{
  "init": "normal",
  "init_std_up": 0.0684,
  "schedule": "wsd"
}
Each number is 500 + 25 x the weight over the matrix's rms, rounded and kept within 0 to 999. Layers, rows and columns count from 0. Numbers have three digits each.

# k: layer 2 attention key, 64x64, rms 0.116, rows 24-63, columns 0-63
# q: layer 2 attention query, 64x64, rms 0.105, rows 25-63, columns 0-63
# v: layer 2 attention value, 64x64, rms 0.081, rows 0-60, columns 0-63
# o: layer 2 attention output (transposed), 64x64, rms 0.546, rows 0-59, columns 0-63
k24:487550494483507558452513489507513522487532509516472500517478491494490533528510499517508477483520481508493512506484491486499489531534491468485535530534538493527536452491478452522502556481480496
q25:475509529463510462530512545480543528528496500518462490498479528485515498515439485498522552502476524542520514517515486490516505522534537516543463508504521552491512541463521504518482512508525470
k25:498487475456542497530514481535519459475460506529512491477542505474570488497504486512532504508505518516504535529482472471524498491505507497515492476490511472522531496498473507504501537540519490
q26:472481488511508518453487497485502506486537494470481514492570487478482469485471495474505511552491510458483462445479474507484511497510494519484514472491536456504511480503497478449465514518510526
k26:506527501499478498459503496479527499507495474491510441495549529496479492456467484504492495492499503476500482527502471494507476487493532535487567532506475511497469538518485532494453513512506540
q27:498519529520540511480531525551501499457477535488476492468508509502510464501509506532474520500539454495493450485513481522494524502487467550471508512488527465467554484514511499502515491475516502
k27:434498516497467491499502512469536517526493479519447508510509482469501519499484514493494448487437521477501502475490508492515519500514490471487524489498526497483553491507502537466526503470498519
q28:529520529533511486484486531514490537484473477487518512471459497503482474484535480532542502497543512462517507506561490489505523500506513512555541499479525489449457469536477500497534519458538518
k28:488501511466519527518457462450480492491470503496478490514523539504472511515460526508499488461463484519534503467516515493491470526475513469498514472477488486520515471486467522501497506465466521
q29:534508463499497490522534516499523512527508512529518482493509467530493453504496494480455533541514507482509479530474506475508498566492465474503493492466483530530536465535545516480474536492482487
k29:477520465477511511540571564520504491489515496523467522480502450480510514503477486509534481486483497497525479548504500514502457472496522493463500481521502491504522526497468492531506480457529560
q30:509470503508488444543535516509561513540469490500499474533450488496541477506513473447504496505508468472529474518460473530501481487487478489494497490503503507499463523510493549493480467514494483
k30:510540510530538509524499527469519471491516529500458513540512492484548502474513531495486535497527526507531487496507482493475545491492478500485505512479477476492520523536500477484493488505435515
q31:500485497497490496549481559445451465479554500464473524530508539507486504482497501531466540526487556505481505520479516513489484494488499513541489515464548513490482477502476478483511427497526481
k31:496515439509546468529515488504511468520515489516548461453533492450502525527522516504496485526492485483455522497498522510489494494464552528471478468504541466531495523500488540523521502445515533
v0:511510484548488473490468522482489491482510488486492532459496494542528491507475494455509512487509527497473492475490474514533451486523500525495479479471488509532507530469504517500499497504485499
o0:503511529485508504514502525536484537509516514477497527503496488494471497521511522499451498488491514513510472527536519511501496492481513514495474461518517490502503476495508517491487443478554482
v1:496546502479501488503471497480503497492502486503537492509513503524518510489482452504514482518532488522489531530520473485508521547506503460507484506484481501488469516531499511567553512501480483
o1:502534513484496494487512512523494467487503530524482477492503488474479503500474504487485561532506501520501489440495531490521477529520509473499518531528500488533493499509485531480480521510516498
v2:484494484480509538451453511481508518475464525480518505528485511510471488508462498524483477529514525535468471502494505508463473494477554501472477467483473490504464470483508545513502473523511477
o2:503483532486535491500528436474477472505519503457500525484502509502511525496418544482478550501489526507558475516464502460509490522521506498534517532538488498524505485509478488520493495529507472
v3:532490494489528531472518474481547476500472496494509484503503530494497494497506501505510488489500516501457482506518465474519503499486473509500512471501465499472481517474522521478478507494460521
o3:488463508502515467513464481477497498489491526476509523514487497490490519516491482465473495494456502485535494497503512495523478495522490505502460504502518498479502496543515493519519496517492506
v4:500501522518553511507491520498485514529529494484519531469500467493489537544518483503504513492479510486451482515489536504495477484500477518508524480502552515500512499499538523490499492504518481
o4:504497503499503492505501495487496501501500504507534487490500508530494464501521494547526451498494542517499480502550475499484497490474497500490495484497497493480498512510486494478508484494498460
v5:470451516512532499481477466508499489497498505481493533485496498501532498509509545515494486527490431526508501465500504491467486517460475469476478491489481505485488535499504511490529460497497477
o5:504500472481505493569502500507472462524506525484484476529496496514471521492479504440506530464515510502523514524510483491496473520525530495492502504539483499528491518509552521522504490513522483
v6:516470487510464453460441472483467495538488486503484542487498522513535547517478515505504510490519500490466496501532504466473496527506506536459530491478493506475495453510476483482553509534463514
o6:498466532480489504526551481520516482500497553497522496485477477487502484503473519519503554516507512528492524490489497501477503429497491501516481482488484500496525522495539486478476439449497494
v7:513505479492515509489485529472498512505478514501491488480530504454513469498506520505503509516473495498489514498488508500520522480491505532462516526501469521490519526512501495544498494483488513
o7:495491513501510527481498491515532517477533524462507534559484520508476529508513482513512500487487525509494479481504459493495476482500502507537482504489492531487502498481472541506517530500489518
v8:508496512508474560512506504548506503428548531512514474546506503504560514480523492517503501468512510508510526500500546484501483486480468528507514479506508499542474508482502487452501506498524482
o8:488481468502547480468511523477478492546505501492481496478531500483468479486468499510512491500501477493475480523488476511500525517544514488484489502502519506467528474518485497523506501490493540
v9:556462521497515465490481514488478508508492494481509502487521461550476480507547506498495490503528504515507516508527521501504497495496476461466517527503475531540514520492504490508497498501512507
o9:503499469470499504496523510521512473524568527483521497546532482488493505509524509491489502516486490516524501488488458488495501524475479489500487470486523532509497487476476540473564485494541482
v10:483474463493522488509527492529495527527476477530506513521504478486503480514463500498495498470503491524473491470487492459510529489484466490538495523521496507502498500544529509515517518497472530
o10:483484517463475501491470503483462496467486505499452478520546528477488519478508485490489507546481510489491514495491498517500498500553498518504541505458473496480522522482483474471513523519503545
v11:496512472483506471528508520495465527499527474554465479479511496498497493503487526486512519471500490518474492464507506492498475494550508477512467506469499500490510479507491494494506498523505489
o11:503522498476500511504480518516510526484488495490508492492526494490503498499520480510518494511482506518512531504486499520504512494484487512494519482496491497517494484514465522502458473480484525
v12:553495495469474448518504514475481483475476466498504497522466518482511482461453491470526508499488495496493508459520512461480482535535445529503496511479472500484465505509511448477481483499501492
o12:501448483470518507502483496516492529515526534527456510499539486501517513499516492517519520527515485518497517486495496526472494458502500491533510471506518494497518482522527514464515484509507538
v13:510459514498513478518516523513509494498489508477468496513481509506518495469481498494501528476508459515513505505508484500501496483497514514522510531513497505494490526469479465535481482519510509
o13:488513489524519516508516472475499474496465509481490496506505486522509511521524500476503489479505500498483506480474508535499513499488487480479514486502529495514516485496520503477506483502472537
v14:478497482507479507522494560529508507524477544470480516507489498510549475519445521508486472506476499464494490509486484555516490493482510483464484502535520491487503534458505538516470540490457486
o14:496523500519489524506509506483504491477527509453454514526517529533428525505466472499450496495550529503480501534481534512508483498498498542483468501518507482522520476461507451529498480512568466
v15:546477470488492471527507503489454468482474507532512517515512521508529498484516489549501510486485489502507527480442485491496495496523514495504534496524471519469517487497510490504500527528514518
o15:494520492514516519481483512497537498499549496488505481490509510506504516542502484481535497528493516517513526507480515541512521473526539493518446466479503511500491491461453520477511480477527542
v16:507479508509398481498492496495529503474483459486510525504486468483484549519515528488513487524506505478520502458522495535519506480474506496533507460503489500510486539519500550491481488487504512
o16:497490516486528484536533485525547476548497483512490489467494491490502485483529481513498484481466484496518492510496508487516483533524509487473495498512520488533496520443549492512526499506518481
v17:504515444499510498527532558512567480501501507503496524513508508490497492499521497499484516518482475537516484548486520561489497484474522516489466495495508502524497534488485549468475514530525492
o17:506554529535530495499501472492480456491489452458505493506480495543529465540534491513536478466518483499510498502487510490511473497488536499497531520525512506523507470460509435530466515511498514
v18:491499477488487517530504518476492476510513510505488487506482467494523509532508510495489531500469515483505540526512498523463465498492497484456470506494524522484525505520499529494492481505496489
o18:514537477497506533525519508534529500482518489461496463501536502519497469497499479498539522501521486498510499481472523512505489501503538519503488523501499509520486478484505488524483526488492518
v19:528511521511491456513482499500496500492485452487529490528541500480492520536525479509504490520489492491478486503536507486500518511479489485511515513482521498490474491483515477493494449454500515
o19:501492497499514518503501512510528487523497536543506492474488471494512497488538484518521472497504498544513499477500511503508508486513474472483510480484491496477488503540496547480550510499492482
v20:502516503467521530538504520514509532531490496518516516506511450507508512496519544503497525491506506539494483472506504491522482512507510499474506507516499522488506522501515488493492495506515526
o20:529506484497517490489492519509473482467499523494504466500513503484518500511507470509488485496496506517507533483489476517505510471483506537505508511497505505525500516466473511494520495508485515
v21:542507508508521506509524506505459524475504489539523510531468460484467486524543511533497485489502510527496539500516504485529478529498496483487478486498495486521514509504484487496486487481525473
o21:501516476476518500505473487515477520503523482483510513496521501476524514511502519488513502535498509507504485489455487517458490513505512508492489482515497514497478500504463498523541486512472515
v22:486513492510475524476523470510501495475476513490498508488508515487529514473512491508501471504522460472491501486489482502488536500500477517529522494500467459481513534541473499490467509499478490
o22:500469521528512454489492508500516492516501455504475509508465541480478496509495499478483496494485502469480494489529492491510492508520512494509472478498525499534506502504540475508493521492509492
v23:524518507465492478480525460473491475524483494499514517529511542514486493526529524474500516444525520506516547488481492502493486529484491522512487564516478444521490470492508501538500488509533515
o23:525492464489477485529509462503527483455486469497521465492520491468508537507506488488493493540493493512516463496497506547514504446540495471528523480470483526494510531508479482489519514513522546
v24:490537504496535484504503486497487496525511497490505493527537509509483528518491512523463511511493517495473499483469491481494472518499507476518497528479468462531481482507489484526519541494509537
o24:513526520508497509473495481521508491470484518558522495513501526480509486493497489481496473478505493509509508503531530555510491485496501506467517465526500504486484530523456503510474515486494466
v25:508492497521523503505524435480521507535516534454495511490465510516505478498533468479515516475463512501518500500468460495529479516475519515506455488498509519503493546498485519507476475487491471
o25:507529492533496515537491535496464547471504470493527502530497508505531507512494526490499495500517481478509480531524506508499502503505481535478484510508513463491496490488548510521504489500495517
v26:507545505519487481498519488503476497513500508521534506519511504511514527540520494513486481497495519520487525499516451521535521498474521501505515457523539512502484484511486505501495497479525486
o26:507531503499482510469497501484491520493491489489495486459463499490508466472485496506489520535514525506500503497489532486476513497513500495503482497475498500501487498483478513521525495495496494
v27:474515477535497521552484498527457501517493477503483488556505540511496522452495489475508515484474507490505493494493511495466510503532493506513512511511487498514515496516502512492425494506492486
o27:520484494505509525510484564475502543473505483530486500501517516494510499529490521512524435494535510505502496490525509532525539459486505532503511504485492528510534533495495498505518473473515491
v28:493524496515456497496551482485521495500517508498474505521480514470511515482494546525500491508477439498521499477501491499510543484493493490531501487496485499522481502521513505473482475497493454
o28:519476514503508473480481470492525508529498458495484488512459516514517470484484477484524490516489543465511503520481494488477499543509494530534533525488506509501520480507540499522493522504505521
v29:495520526508510519519557482493528495470506513507457497491499478524508486500510532500502481490534514494515512532492490484492522491497452476508519476515498485477532496447493475491479516512521483
o29:486479462509489498508454522494506485539511482500513505488493495525514500485495494472475464488482495459473482500498498487493500520500488477493477480463536488530474495526492481508478485512518478
v30:490432455506513538479506526499522503502506496500455520508531518484503442513509503453472501506524500507465506466498494506565548492541491482492474502517488467471500513481488482481508518497464509
o30:495485535508495495496503523512481483506498511484482503499500480484450549496544520478477495485471465503492487527521521515471480478468482539484501523503516526526529494494544526516514494466522481
v31:509468537480493503491460508478535491487500494475505534511493490495485510453505521513456497522478505482530480490509480513450518508492506488501499444514504522503502501493506495484541535456512503
o31:504510496499510512448541477514483478535526539535496490507503472517522517473490496484499481515493501490483515501504494487492490516488481522499479531546476517524476491457544503507513488511517454
q32:506498465484518501573523548506529500529542506492483506515526489514533481528521460504483544567557446475498492529515484498544506527488477499510511476492531492513511505498558479504491514525542456
k32:518496486491498480485507470494478502498537513493525496520495515536518483483499493517489537542494512467524492503493504494504493533475467512543473504493504509493526489519510532497472495491510509
q33:504498467495507503582511531472522502528552511501510497531540498517559481543503464487490591540561530505495502508503506508509490502495463515530547489497535462478535482485538498484513503484521468
k33:501518494459502501486487511508477518502538504531505510497519523520508469476487528521497497552466516466503484494489501469493509495488484504523458462505483525515478459478486564519458499484503494
q34:515480507512499504518503504491514508478461471499466529495519519483494523528534491508498545495527497482544506520494509494499542514550501517505537504490497492485542484489523471514497491481438506
k34:516529541497490501504543493546491543500516526482474503517501478568498516515488503519485529502525499501510455471489515493525481526503500466526496543504477469560473506491496496526443546546532489
q35:493535532513492482436482491496485496471457456486527491479487524500487504463487492507503447521458506519499490480493495491450497454483551475486449497518506525466462537541459526512520504515487511
k35:476523461505464486544503510501548481518497503460471498519486554438494511529533464480509476438526482535482531517485511515501507465525494479456516477452528505484502526519526468496534519528519499
q36:462475521535512528499517495492505506504469487530479539466484491491490497505508485495482511477486527434494507530493475531488500516523466495506510500470472490541501484465491465507486487520529483
k36:465540491535493489525494534498513468467469510487480462528506476458526559515520472485530466495511522506528514437462473486483496496494489480456529509519505520555476523541483497492529503490512479
q37:500514505468511548484510462508481505501496571486491539522519485497543526526497564525499505486526470473541525485514468495504502494482515468485496505515464538499456490497539487470534532514519465
k37:511492478524502516477481491450492503532459507499501478499490547492480471503516504511509521524483540525511517512425502479515525499451464499532513524514483485499526517537512518524489489518493517
q38:445512454513478536560513518515511513493515495457507492523526532456475463488493491511481496468507509485458538500464495509472517479500512501463510480492507478517513537541533451488487499477508437
k38:492518465541536507505483517528496482517439491527514473495502490512483532492542477465482426467494434463468505516524493482517498530492518463509505508491518468505507515497509455523529496504517541
q39:493515491529467484506507510516476530487474497523533499484509488505497466454534495508462540532538534498504483452502493560508484506486498488516532462506504465498515488510528495491461477479493443
k39:512504475453527490467495534483470555479546524540512496505524514575501405497454492553467617530488544489501515556534500494496524512456431570562489494511475552445507468496521567488433501468487485
q40:518500475443448531549495494540491504498527486478527547510512527516496476469507502476442556540512520496504493494492521492494505492518476494527483494485510510531482475472518470484507503462455527
k40:443519509524501499526491502513535486496498507483440462486474479485482547566501507479531442437470504514493533479503523489462506457500537475469514484491513466488490518538465485492538521488451502
q41:494518482504468508512535500519502496442522496493468516493510481486510512509538508486534439491521514496514542495483496492501487464487500517543520469531528510484459530481462533498522485491507513
k41:506508484478517520505462457476487505526484471501471503507487494543502453465516557555474538496511493487498481537496500494479459532480499498530494504457489517499520476497540516507484547528488484
q42:524551494513521475519485511503515493551467479461533515500502472496478506506512467486482511518505506445444496531528514498469473486522468485505471527496509495475438490476506473545547462488538514
k42:483491514511521520509526513489500508481523482491505498483530477553512537500493508529496486517483513523512478563488486523537550526493513517527499488491478511507504486521488528480498513461472490
q43:500549455504470489514507499499527481495527534519510495486516546514530488484483484516504511493522494471546471518520562498462506499496523530536493547521467493493500534518507468507484493495538458
k43:489487517512533524509495468512518492532450513507503445514532496509515525478536494466487466536503454530479502504500444523499484475513489504456532521512479500497519490482493480528527489494476499
q44:496498535471523464482475511486465541508434519532511494498477516490492473522540511497509480481514507473503535520547474455507528511459545498513513517527472448473511513481495514486533523474474509
k44:525498480514512493469489531483471478512523509486529517475470484528489484538487488478509515513509473519490521478548494550524478552511488515468453469494493504492503475534517535515537453496552475
q45:555506499472527534508502506496511484499483511480474529494500555528471517509500511511517531478474500479520530537510477497441465497510478475505544473523423481464481480492487491557465522539460532
k45:472454489516461496479505535528460482492484552536507484497495490499537489496533517504519489511518498494525481479517490492545525505493532518531500473504520472482484503494482543499487490497496502
q46:471443490492539443521512476559510492513473444529485518464481444473481508503505496471488495499452499520552499489487561460525496494474513483490528465490550497451522493491534490493462524516472518
k46:499518508503494470521512516509524518471511478494545518527519516542521493510496498493490555483547575495518476490490486524477453501529487553470534494477485465517523487531468485469518488539478494
q47:531491472501495525506498545497478489521479507518511487489513526474548470479463499504482521485476512498508499524510474450488498536499493493474509498470558498500545518505545516491553469520514538
k47:503496512518472517516473520466523513470519459478512502487481521518501511473520514453512507509483485507514515459507479516548497515509480474508459473488485503556511520491478502461489505487497499
q48:470450503502496503490461526465485511466466545531505482463531464483511504475510495512520481480505522497493480464467477537532515492518527507490493473546514491510539447455467515527546468504465495
k48:524508458509481507528476538482477508510488473482475476498499489468527506496492491491464526514538500520523525522478527507515523508502537497509521506473547517479485470525567488512487495500538474
q49:503498505489501523465493506496498486509501478513482496503488464493486522476509532486497516521503507513502510518504530506480492501484512501506503507516486501487515500507505500472510557481470522
k49:514471466461525447554522466457488475512536491457537525536512551502513441535527467530473558511547514503526486513486473508486480504499469521491502508479515487515492527522525484452485500502484460
q50:549480448545533467488487523483451502510459540530526505490543509476474477485519490466522509508464521508482499492511497449501440510493524529466507448523481517507507517467498520531512469520504480
k50:500518466501544572519505491489536495500527546479458469510520524530524500511483473489494519552501498495517491491460529512495524516523487488518451496492474456519502493487486521497510524479514474
q51:461540522525498509465545457542513478509490491504502503493484489469482521513521488457494473462470497481499498522478489500469487490520489510487531503487450512495508520524449519493494468485469523
k51:501506474525518505497510519477520515463469527523531444459529496488506509477499484485483468483493468504502547516516491483469515479529535473499497509491486483488499515447538518513527494506493527
q52:495486528494498527483516520543501480510480503517496531479513452473475522512505529484562436458462481471492506497506506476554505481510477504460481501514481478532524502514464491494541447508508519
k52:509498445501494501521469518494521483519471500513491492478489447463517536509516501459509444476496466512464462536468476547494502484508543489442496481510544474499473461472513503486529501508503571
q53:534506522499465481500489537473531481533524497536494496513464487506522484517529459532523525533484497494479481536494494487496541493464480531512526459518499496532472517470513527510516539513527465
k53:530494484468457511514500546493496526515493494524494516444535488528513484475518518513509492497507484547460474473528514516471507487482505491518435543478445476509454506534513504535541496468504503
q54:497531487516509518494533502519521463502523537520520462459485479488487530506530523439474446501483483473470512474489538527487475506485498495451500428511500463529502501510478528494477498437500552
k54:470453480473478467509516492497566471514475490469475526476424493469502536518512507442499441450476498484486521477523522527491516486521482470448491582486518535499440510507493438458545531473506477
q55:477523441484508512575486546473508494520530516507498445537572503516542467473511484522471594588526476492520494498530481523463500450450472519521512455528562494473525510494549476537482533524494472
k55:506492492516508515468501478513590479496466495502513487464443450470481559490536535450535405461461490494486478532476513524498494477528532483444494525493523487515472476459478481493560522515519559
q56:541514539468454498465487518536481507513524475488524511520479481476559535496516556470504420489470518478484463488462484512482507553511500485522501493509510475441500482462478516468528543479521525
k56:481500501503501532506507514497521501491509488487502476515486490518439488547553458485514513502492511503505523514502516482498491512507479480459503518493514530527464516485526475523486517469489504
q57:499511513493517518490482491449479520508540503449480530460500556472496480507542475533542522538512495546504506504493501510539502462519484520464489519491535506513504464525546511506504526505518485
k57:491539524466461491507508462535487477513483505522488518526497550502490512502464530504497506466485502524475518509495487476497486521538520479524503493502510478508484513480478480474501464503491547
q58:512514523519459451517528458433447515534520485510520487472528491491456499522519473502511518523483535494508457497547487497516475460487492487483506483466542492513463525486466462496478509478517514
k58:503524495501524507536502498521506502444490511467512503516490505476456507451499482507433514503484530510468542527492480554508485496483503456497490511477540506514490483507467506485481499466507494
q59:485478491496504478517519470524509526465463495471564470486480510461490522473449498529495515511481525507564535496536498546514506471519513555502529469527476473546502507509507490494530494522504536
k59:489481508515477436493475482485462509532499533487507533474476505518544503518512454507499496473454494498483489478459510515501469506521517476495503462483523497484472433536485528510472484484496484
q60:512513522486457433469479479502475533500504483540474510498477496510542500510559525556492509466500493529534553492539515506497470536505494534502504509511449526502492519517551494523511487516524487
k60:515519515538459490486499487476474526505500536496537461478466511482501525483460478517522485499493527514506526529491506465472470497539531503427459482508496499501502533459488498536512439520465518
q61:504491514465508528492543483525488492461512477553553492533497499492500521497488491523492523487487498514508466554484506493552503456523510510478494476501512477529481490528509474499471470482511515
k61:530496489508518514518481506531507476507530539480478532517527519517511482478497523504502498501468507537501508478485487523505496464497493497490568501487511507525495511466495504475472496527481498
q62:492522530548530531496501541503542522449544516475520503508507554514512514500517491486520467469475518519506497506548480439506512507468475496499515463500499488511473476490490458495474479524489513
k62:516496511480494476514480500559516510506464523524513512503487480488508486491543516556510511529513453477548519521494484538462482492531484502529506492479499504522494493527491505494505500499507511
q63:531499496479508524503556510489506546478487484477476540477504485483528493518500491509483575487549501525491466511540527485452491507510485462491464501495501462506480521468520510504461533473521471
k63:468491484494489510534532497521499444499493478525530496524508482519486506489498507491490445462499476498506510498507506502512505473478510506509501499462469515492536503478472522509543539476554554
v32:516496494502512501472465486480507501470461533494515519420514484511515441459542477549495464467462567483481487510528521492528489471507484502539489492487492515497522514447516516525513490492483458
o32:513515506510529467455459544516490547501473512503500500448530475503509429453536509599496480543475522486465552539496487507490522535471494555458495492480493494457491475488508551535567482499504515
v33:529463495476515511496550509527481458458472526503497549480449441515478471451466438500520546500479499508516507513475459460529500469498552493504491474545514507487469531493521490488473506556509517
o33:500451463482541487506518522538514509500485501518488490515509404489523468461477535514499460507487547434508472477436497547530496484495499507462498478521540523521520502519475494500494538502514492
v34:519518545521560490500503534511484511539493530509509524488556497480484542497543455486482510477542485484509505511492515498485469517535494534502530517565491523464537512530480497552481532520457488
o34:541543529513477558487504519531491460529513498535484514510514483497537499529536481483492447509495520474488529521497522472477496466476472484502541512521514515436472512534493492469465508469462475
v35:548477477549483506494496496525494522521500432479482505531486512538467539474554528545495487488486491524551498504450561479507521533499546457507451510527511496477486510469532496482530520494495498
o35:524455526493516527550521503484481504480519556490449527496499465438474538542560500524507515451559475512502514513487524482515501488507462487459515515489535444465526509486503458551502482512461526
v36:498558481462528501531483493505512520520501488510514516507509522493545495494460499452507509498520506525484497425473477463534499462502469524479476525517482516462469495525483499536503542437514520
o36:458484476525482509519449460506531496478514507505485504532492533491570513496490534453514472513503492489525512514491511505445491466501537562499520507520450536496473505518474494478495470517458502
v37:475457488534484548544470497488456480506493542529519505468508479521492484484532475459544495534503558491529519482461541478514511483442515507500529521467489492525524452513505517506468516515558514
o37:418474494545549500522449497487482484503471517509490481497513486530427503531543499466458437526444496478479510478498475541480498487474513527527517493524534492475493494513565522512502509527462530
v38:486522487549468479526488512472541467495465552502465501530466500473501505515469527485457534476503524542501493509520522510484506493481485495572521542543473545522526461441519493479462492538506500
o38:486562454537546516457503524526526484514523542518512494490522555506538512528526535537508495566535465534461483459496458481543524541493491483453520512507534509542492463521491504479526500496470482
v39:459560508534504467553527434500516461469494510535453536493557540514510488445507514497472521506488482491514540450500486505475566529473487521484452459485553496503476468496499482494502449491522495
o39:470449488513516497468543471534500435468516511479521518465535549526542479522472556556488476437447491517519500467469497496513520518476536501531489469480529520517535506509503522443477471524494527
v40:528538545490473498504520524516486499496546532548462563456512472521515567510473531492457484520518525570499472492522562495456472486498528476520460500513530494505550461510546498508531507536500497
o40:512525519488533502528520547539510493514545532492472566526527500474563540513460525501513464535506460494522496508544513486507461543495475502497472497578542448503508490512559528472506524558502539
v41:489499489487547528479501539509502530485549543432463520470514547471506465491484442538508457472497494521479516516469483500522521483447477498509446504496481493504481527482502535528536495491474505
o41:529492493518454480489470543513538514526489466462505481468440464486489491500515490568525489518519491484468512506494493480457483466542526523528451502490524501509510546472498514522511492498515445
v42:474462542499492484483525564488487505507568557500463566510522501504502465469558548501513473532496510531497464485510481481518527484509496481457477504516496500450518497491531533456535498530511494
o42:497494527536502507451523516517502531509538469528464553442462480491525505463503505568545552513492514493509481454536531527514483508512541464516494477538491524469546554529519552505506466500459532
v43:518494501499477500491564487520500472447490488531580497462465502477561462497495502478483494502494542501505525522551530502504534520523499542463444478513471491486464521564492507478467491482498545
o43:479476507505526503538558480515511486539468532513508481478518471488501479449419515480483504486502517500546464544486462497536495471529508543488508475520463492484502542477497563519538464520493454
v44:508535459478521471496471464503475515483484524506491524473484497534435499476486468512503469436524517554536492531493497533477474498520474555517476539489497477521523502509509499494495570555500517
o44:534521474546536531512476496466485459523515517473485513521496511510509497475504466513552467525502496455497492493489507465436448473510502568457531524524505475486519511507528451488546512516523506
v45:517540505524463480524524514533455526524544496500493524474494508497432557499533485502557504540492525527550502484538495488534515495491537498506504476450530494507507498509475491511494507500515531
o45:490458498501495530480496500493489462484529526506502490518560497492435522490474516498470533498445483509522542509500582544449469451506476475491495474521524516490510523508531516535491571522514524
v46:554544440491481494520533509515524548495523483545514491503540473437530506474494493505486483507516485470509448505518490493471455507513486503462523523449510521537519475493509513455441472532514501
o46:531506481514504510494475521531447490489510550518481482492513498466510500454486496431464489529537526475509456524555500491476571512518498479518527544480475500481470495488538512472518521518522543
v47:475504491539536503470518528503516486488484530514483485497473507538516457495507504469497494497514461510493530539514485480509506577527529515480489489475503449476540472488473453558431507521496480
o47:494488538518521496431498478475488459537470510582480503485504479550503508503469472500480488473465492512508526501478517560542501517506476505511471489505531510509526539462513461456544498503521452
v48:528508528477510503510483474539495481526452560470499484505444499525543512513497532553523496509465486489465503483472479485494506540492494485517498518437451492521469497511490507520505475555489551
o48:460503455467497496510492490547504541529483482517454479457501478497467476490473496524550506510488469519510476537475493522493511470518479502501493504476497489588502485496514482531477491521491516
v49:496528486498524525420468466480508514468466502501472485524505516549488557498499471534534485507520482489485529471487508454501517540508506480505478515482534481537498491533493484495481497513504475
o49:511504476450529531514525536510491480480494494487460462539514483575502483556495507505479497465514512520497548538464522511501496492501488485522461471489466481504478446444557440498502509462552529
v50:479529493465518494527452482478498557494500517516514471495502501513492485469485523512522465491495499567532531526500516501509535529510520504490514503522486515511493458489502489488486535511496462
o50:515488532521540501459502469480495455513484520507486505501471525495486461522514474521496519539513488519487481494545506493494461507451512559485484498490461516467498475495518459481515480513454520
v51:454514528534539509463472472545461472557564487490488523477539483470493514501505494494515515520446429532503517548520519496500488521541482499525450520463512488540525553460494465482510523516495493
o51:490509547499497531539538445510547477467571486499522524490500524500487522459490490521499451563464494469483539532459512493519464502554454460536495502448512490488514538474482445503481547504516491
v52:465445504534479484558467486524453532474496480467556462491492576481514527479458477495527556514504504538476476462520539492474474493521537443522479475498555486524458507510452500515500486560455455
o52:507504506492460506530459486484413497469506464494576528512521455494500542557503517557482488507490513514492463540495480526556487467453486504543473478494532564507451504492478483534494542553498511
v53:522493489442478566485485464464490484510473493507525521525467540513481549489533485468470493519479528467525525452479458509515555548496517514462481498532483574496512524543500525514511517486470504
o53:530465493470494490515549462497499487544491496482429511495508506485466476514509584498490539505519511477539515491465476466460508446482458522498540495546438513466484473504490510497473479479477532
v54:528504461509424486462426543485468498550523542501486463485497499499444473550504502489494496508492489506529483466530533495480479509459521465468499489528520485470467507525514534536489569495509507
o54:488493478493533528489480462447482535533461506470530508527491523543518496517495517516542552517505477490483537505574483503465489492500469458536477473499530467472520504551496530528533497468442514
v55:485523508467512502487483492553515542525485529484517469469463479509486490518487540536497484524490531493552535504501486481517518478490498534452497493514482563529504521472465503457528483547468515
o55:541465469461528517485513481493504497501468509476481509493495531449456498479468457521503492564466494514495499495499487522498496467532514497491480489522399503535489495496471488563496496544477492
v56:472467553483487519504506488526552519505538489511493478534505470525488481455524432566516515470423516526532505524455511450481540537484532442482528512510516511494515508507478472528467497482564475
o56:485486548509556466488482484517537511463466542463429495513502473519451497502523499532514470481529495471507498535523469491530526479441545450546520490459538494473543480494475444462489511505459508
v57:485454469552509500443499503554495478486511519525501435523471474563502507488509509504496521427502523553545546470487475551474516463489526504499487513511507489456495481509451496473512487550472484
o57:504463486486514537441487486483470483489512496528479478503533488577489504486513480561537492478541446484546480466473479438566485509449461497465484505544447482488547512497477478521526514553467462
v58:471492543537464438504476549490513498520517465479494512496491531507489494494479517494532508468474529473448591534468472528540488457488482525508459494479499512479574473506458470535498491538531492
o58:434519518472481523488442514481505479475531542510483533475499499518450560452501487521513527497454521521474528477500491483465475524498518512501511506556522517526490508470450475491508462528439429
v59:535519495509494498517491482548464583475483498505464546502505491507508480545489460555491483476538486469493511459506533486497511474522519527495451517577460502544476464472503474524503515566489523
o59:522482460511525540461500516509485532516549567496518508493513505457542449541453485502512458519519512477467491510479501493489525475494526520466442513540526505488448481469529487557477518481426495
v60:480487488491559469477520468474494457515541504475500473456528543469500497523528511496514489526489523472503487485506540456514479514500533521477495520542490530470501467496503472524488493507495432